Weights of a small transformer language model: RMSNorm before each block, rotary positions.
Each number is 128 + 32 x the weight over its row's rms, rounded and kept within 0 to 255. Layers, rows and columns count from 0. Numbers have three digits each. The size before them is the row's rms in percent of the matrix's.

# down: layer 5 MLP down (transposed), 768x128, rms 0.0671, rows 488-512, columns 0-127
# up: layer 5 MLP up, 768x128, rms 0.0984, rows 489-512, columns 0-127
down488 110:047096169105103135107114152128072074125082169087151114115183111183124131128082106160170144156119154157133152119057159151120063099085102058172134145118073068066132132029104139133131147094084125084141125101146127138141094143131136176152105185093125109151117120104160177149151131096091079118134137125115138149127155098203102159151136102123134137135076143130167087124124070138127101139151
up489 099:154177103085102081204124176082107146148142100135124220158147134116144121072187155109114120120109099181090106124110129114098074109149125163157129113114146158114171150116098156163133110181122105139124143137122135101144148067093070152073160081143127085122144124090118049160149120136169169146118148127165130157088129081126159132120116119105160052170111063140070154145139161191066126151138
down489 097:120147168040145121113130107185084175100095098158135108110089176139178133192129105173093124139120110158128134129143137106136150090092178147087084174072158122070098143129126126106191108084157116135133148140117152163139078114150120115095148158092062083073161179123133094173193165087118096176110139140110155138127221143150139080121191092115160113135138161135143147150131085136172130114122
up490 099:149175150114123157156135119141133149091152134115120165097109104150095095153175099175190182132149137155199061153157140108122150114125120111132097113193103098189080144100104150176113153132094095141130153152077123175126128153125131120176136074161138168138123089081173106162153095085151128144173116169175178167097128105137131104189124075093115154136151171166117103139063127215088177099162
down490 092:141117173111150140106168121142125118099096122050145090124095135139117147095142177100194084062145100058074096121177154115090114096100207079147140144092058126201099141090139151117199088106115147131128156100176155128119157125146122122086131087098172146102135164106148091163095095184105100102154127128121170082185146133135130109137132115063114132130134126091150149102176125141121105119203
up491 098:154109138149071113132120096151198167139138085128104134125118159179112147162124107137138084121104128105178174139109088127138120161189053168184109179122154117174100110151165131188119107074141132117133109102092156125051186104122117148145075166149194128143105152189104115108134168122147107151139073153136163154119122108135173117115132121178141231153077098116117102063122076136151110111137
down491 085:148163114178174154128086108152134061129149148124157138115115161069130094145154169221095168139157077099155118090124125159209136149144067146151149117098175111112141144117176145101146145119155113100081117158130161115160122108115178149119133108154094117153132083097161177058163152195180112086110094134077148084091099063143125128171119099103167130113160168086138090135152069119120085142121
up492 099:144123125149127136092109111173176140122163105160201160163133105124108073145148176095150112147099104177081147148079099102131093136147138141076162117086125070139119159151102115125130177046115137101163218076143158191075155101159090102135127090143181140148133116165168191117155174139124094072183100144134149091104122062118091153138098131131113095060144146128122113150103127173135162128154
down492 084:091121172099141145118114147135155198146065172163146159144167129117097152173110193123115179074103096152104139096123096032152129085098163119158130134077078096095113150081125136129169091110122115095111092093107135165114125102150146168171109128179084183147137113105149126157117113129127149203165142165132142141116098124116152143118165153161146173089061116134139081168205161163172148108078
up493 100:116125098134102140136096152129168117121122077063150169229124075148161126125227131085128067108128099159084103140078128134088142112131119136177154145073153048175091134187102119157131139143065123069194105135101099145109099148126111135108133122116107141153116155113121083088154145079134124150123115180177118139129126091124118153112070114159153142183125161131104128065133056115117100130135
down493 098:167188110131110159158147154118160124170109116120127118080205113121113131169124111039099087085121149177210102195203125086086153143094111125127062151090160075154167135153118196171153065147130141134112124171129173136099146147172139126130158144151101065142148112147126158107149161127138140110124168125124139103160124141181129125157105116107110149097088161167182133102134067105111143130072
up494 111:096141104064113162087158145176097159147093081099141224103160065125075118176172175075130111107125127124133145141108202117113133093114105094153125116210131086140160128131087156141096169151133108141155139100088134131143137099163117097172114164133118155193108137151119133097164122120191105127151100142141125162149114077110130129109124080119147112095179068083135135229100158107134155088121
down494 114:111120112048138142134165171091097149135186120119115102114098165151145119107118114115086110129177145163145145188173104159170167080155045161067054140106115125162162110128149065146147144116105176111149164140172172115138096107146116078176134179110123073155097095174108081073110142131149079102152154164157140058115131110126104115097167109174141136125114096106102133130132101102087131160201
up495 090:142182050077164134157129082116126163115158106163097164140128085124133143146140122116169082093106085163090202142110152095126150150165138181090119098089108158158121077129088116196138192134100100151130137160160144116151118119191104107128104095109134146119131115097172115076232074101183123146172127147160134171075122111127098198096136130093093151129128120091087132100106119144133165129176
down495 099:132112156109134109137088167126124029150063163056168085058153170141135121157161134104093183140126100108146051131151144166086114123079093088143175113187141153104158152103198119073095090122139109159147128103112114134136118151113133135131172114088124075168110131130156114144080165156093108097112115096114194146145167178119165071127133128147149128133192142163113147154086102111109122126071
up496 092:123093162133145103161140126150189083161105120124089151100099101124136104126145151123085080172068091194119153165155182136170072069157129135111108090116139121140098171154092064135148172135163136132116150074140132174124161129150143146141141147122161087125163131109137072059185143143161117134111184139163096174142100050099082153170097145126164071124166100059134137147110146145146197157142
down496 092:136053126097139151161109173140151127187124198136137074093112137144140105065129098120169117150083128105155140100114124090115211090135096108138111158158080102078143117092145155136130083088126130159101139177115150167115151126141129183073079101091099146108151148097150177156074101141085119082109143076091087061175125169130203133117177158145131152174109152162117100134150097132103080094145
up497 093:152146162101167106136130112101060166101193054111087172162093130182164115132106145122094130108123072162126106143115131151171161138146130159115113097154197136180131084146127115100139149164128069116094128190105137177155151111174106154104130094096146125145102062128108130143231174105153115129119123096110147119073147149091081160173144148095071127206118098102086126146141108143156105100163
down497 091:107118084102170091134186174109050104182117185175149079153126104127114151111147110123107168085129100121115103158102144079123168109154072154116101109132163110174141157127137167139130089108178186093142038115179169141174112197125119160132130072165130120079138114091146106140128126155083176134130087145089163166079128158170081143111110079152147093142127102101098098137189120136092090128136
up498 099:093130125120140079152114135116146181101151117112180185131129140095148051108140148134063196115098127104089111092160093118138142190145119087158101122118180170176109187108106071152134171084116128073121148133085198083082187131154128144092171127154133131130129094155101142113139091141157102154168133122163069082120098073106110118149103089124050113135168087154121083103064126116120111107112
down498 092:112106135139151120044116144130168124158146123063182156171101140150114123142111159066113155104154113121139086089099195091180131092128061138170100058099079115129096108096160138133100159102138117131139157110126074142125173191085091088180110124162138150120097119193094126120135125144072126144143170162048164090110159123094120151092106100133130153108104147179104118098144160073171107075146
up499 100:150132136074108139179126104099118102043108117126104157116093115122136155173131166116125082123118072171130053184119183153167082101127135135156171152126169158159170155121126129125142088184142066184125152114102098202173189114126135102137116101077153136146115104149135145102170160111108108146124194126123077140128150099067096119125105140073138159165148117114148124164126192167115176056104
down499 089:178097109120119131140151115133097149126089114139049130126082135133105068083081161148163164078167127142042039139132101134153128111124089120170126101140139132106076143104115190114152092097129173150147158119153174128148158125057088099110087102122177149134126147146122060122136104138100090190192098117128108121119109081096153138075170160168167118081119112187140125055140123119128163124113
up500 097:110128155122133119178125088156100168144125148156168148109124104115132159156130147108165114149070089129117080167083113160100129117086105104179133122159118075125150150169147127146169123088111074143115120106067082100111107079136078057134093033068146149048108125151105109133133166151119110152102101179125136124076161147106149139143136163150050158137054133166120088124089142110165170167071
down500 088:159163087076111127104118142141147123155103087127062095171152119105129144066165097164145145155124114129186109100148085088161079163139196092094123113123151162169101129106111163111065117122081151141117156156109123191126058107120130150060087174156144073144174183098098134123143130164144070110137119107103130132146131155166118111156130082095156070136125143086125143046174127131178093128062
up501 109:128162076114098089168124129114171117135153121092178120147122117118119124119126163087097143134129128150099164146138160124104061109123125105065146066118124136122161146177158047184099131078063109062086153123120089146175099083091115088117158114164189156159131133130070104081168125126076127080077117128150105159086085104133104120128129105119179088089149157120170097078119041124100172137129
down501 119:134116109196151095160107103064163114093100121136153147082126113095095118111106182091117191153165147089149101164117125123082060133074109049101152125142073135162172156141127107160175074099073080157157122131122123148186117117048116092078163103116109145112114101146145083132153165148103113080090175128157133120105145080159106106103114093112159088125101113070156123097133124199136147145089
up502 101:103189127123071099126157096143201066143093113116112161100063125131173110110120106129126171173124112080216171165115151142156144114094154115098158124116186160097195080156143147134064135166115120143133122152067163134132081106124107083151110133051166136054135132131114071120146150115153131118134135143152161119121103141059158154190145162150158120087119109069155117094149112160151161126142
down502 110:147094126106092124131103101133155151143088166122086153167147127081094122107111161137134103104164148166160136132062159115126138109155141078201103139181058100099185149122130083103145129185132105091068126128133067068134166088159170127184149092114144134094110185101140193108095124119079142177178170156078095147116124125157080161110113069133121149165120129159152138172124115129187181116175
up503 085:122116184091097074158147120085153198111132132147116127130126159131117161135175054162065178115122155123074155124141112155104082116160140179147094139094145156148131139179156075153076120069087130137181166095133129083203160086150156117101121106194124146128159105104108093094135105138161145165169131110099112152107102097138094129152085140096139150112145200139113063153167141165153085064156
down503 085:138164102157167158173130124173110066176140167177129116102110153152156111124100124109136097141142136051201114100140133110145131157121129168100107154176090150097195103113128140155165112120165096159077090127083085095142064133096127200135140173112105128131130073164149133137162117055082164173140071116158172120094113181101120092095157131137120150114134076142141182076153113106082141141188
up504 105:111121102141115165132177091097167091181167101125121160147035094141184134201132168132099154133157119122176103144147155156145102135117148172119175109120158121149095115148173178110057133145130086124131090115126129107130145076105158021156141158067156071151128136113153142126138104095147170138058136149122165174142103104085120173115115109147123136059185077152115100164115110120146146088103
down504 113:156147124162055129115175083114123114145155136158145096131137053214164156204167173116142113167119091118167160143100176133139123116096109152101114135129087166145144119064101080148093122081149080123114143138108132114125141083129174118108136120103211097149155149062158067118116109097150118121088163092129170171150139073109149177124143092125087166127171168155100133192161116140138106114078
up505 102:080191068171128155148134139168166088088128053128129141078116167113141089176158104099078114165112107094134110190098145121138173145130128152088151133092135077130086163114146144115021154073145091107124141138049195128121145120089124116139109111104158131130099079103141098076103155110176133129099163164070108135127121144094129165144127124115084162109157097058134121085147165147120168102131
down505 099:108155068117143100125106104096127150100132088177090104138144173148173140130118091117073134056063195153164096200124144137154110137075132157114129106127138120143138108112150141089145195160128107132154144091051104088122127119146131103181083114083124153209125127079048166120108083128179123103121145112129131167105107180115144160143122166064157198121147140089129148144193112128138102125107
up506 107:162194159104081144128120113116193108096169132112148139131145078074126112142129127128193115203116166176151084146159198120127132141143130117119143183140130182098144084108144073171058123087077079160188132054111109147139115129114110121147125149112164155109158133168186121155124080127145144139174125149146197144137151074142151082097099089103147120128156148097169082135109152165088104162165
down506 102:111139168129142086141158114116066125163135121123108090140176078129087168127134124143152179184086179140111145083124153149122185128204127150094156151102161095145089113115136121103155157129085143086136059085133084136177159124121102105067150087124086142104106140094116081210090101134097162099118117120122118119163130143115119129179097080138078149078168111123229166087155180131094145102130
up507 107:112144106109073106129132074154120094120131104101170164134118091117145103124206131109127122184134092126137101092092137117088110168114089113151115126109140177118149111112146151197152153126076126054087205125087074103082113099192111104127151149102126160101125095114155111156133164095152075109152116222132145177125130109094090189133127136096107078168134107093155078092062097186118102132146
down507 126:109132134160136151180141122154125100094117155087101102145129121111152142155136128156203145081151075125108159113071111094130114137168119106121164135094165137106116135074136198152140133150134144088135147119103127165113143140232152120166129153095097135102126082162077159113116206154158139091132143169078110135102137108089105176196213122158149026150116160147081131119104126170119104069130
up508 095:204104102133143101127115072203104151157125110092100142132153089165123131169076108138066102132063135114125163121139140087155084126143090043112115130176112194114103137131090090138143141138096133139140144136108153105123106091109112127185129192183098103157128096151186139162223101153157031112092110137160136136131146117116115108144137112176119145101126111124223125135093112160133130136124
down508 091:092092141133108164120089170124128089119095106143072119152107105119126056099128184140145119088143152132120218068164113174073137087126151136127204146089100118076138155158096165064131117164172095104181112136099073168116144133157147185081172113128177162128156098114132158145132186148099156105132108129172100155112145116158108071160078168140081096136097099115090145153104181105131124094110
up509 103:108156092117140116169153117128142141167176127112203163171121159101176087146129138139188173117168116139162098125064098151133081120136060123085178149143160146131146082108104119138081117109104112105106171137124094121104133114129109165141191095078154152125118061170084094133147098149132102100190128126106131156119118162091130160141081141076094107159126130120151059096097134239115180165087
down509 105:078172113104148139139205067161139088153127077110122180141178132060129123139169147182154128130143137179157131143126128123200120093136077149063123157145114124160086207081176127189137156143141124064126168081126132148068182087124133140146166165130111113132099097123164142130158130135156107121046114152133126191144138130119098188134142129132128110156102133114129113093178061135150148159116
up510 101:199131087088114130120175117107139178106169042069167147138089148176145108107159162118130046155133130142148088107122181121111152116136138097099193155164123096151150161174105178157159141090125079145160183142080150120116121098173128170119203163106118074094151098164119118147156128137116158170138091136148171100109079121103150094104163107152159107079140096108058088155149124137131152096115
down510 126:178080110095126112081149146101164111135162083100132146138106146153161119112115125147129053091146173143159161176129151132086153170132121120096177155128168136141135164152090145174146128061078101125210166149091134113114124099149125179137169149083088076130132096130123101141168127134163165143169087092212170143162038133150140106117173134087152153055174095100126132154132096180144122119121
up511 098:109114029109099132173148147161191120113149157047101133134124065099111158139105115114053126119095156196100135110142185140129089079152142111147164130147144167172105109149128084170106100141100067157159077081088117161116127128148147052159122173134111137113110066157124075139143113111101094170103110130144132211120106140127127109076086166161153117167088155156112120102134104102146093123119
down511 088:186166131155195099171097110138151089153127170162108173122127181132178063107106051137123206133133140125110120138128087144145173140114124114134073109099146088097154110161088082187091160111145120086129105151089154137072177093180185103169100099100111089131127163169163088147097128161167097138135099071168107116156127137066127101152116155161157131151145117107159090067134130177140120133161
up512 095:190090165100105124079180105085137140132167148106102128181051095186093120098106202137134158143118102129158157089109147110122126142140126114124157088150102097101151143149131142172152099073112095137149122167073118139179145112153112075091157099149167155086160157179135109081091119056177109188122075144108160159121122112134214119099115145184146122099145128158160110102077093132179122163120
down512 098:146171162121110166102112134081175118096095140152169106151186122130145149042151076151127149165176154090116119118133106096108159136146074154120155164211147102091104191046108136158090112154117121156090143170114141120146111074115117099095183060155100135136073140079134107113095147133189113063125162123142134134099137143161150119163113121137107145169140160143140124121117110029100181129147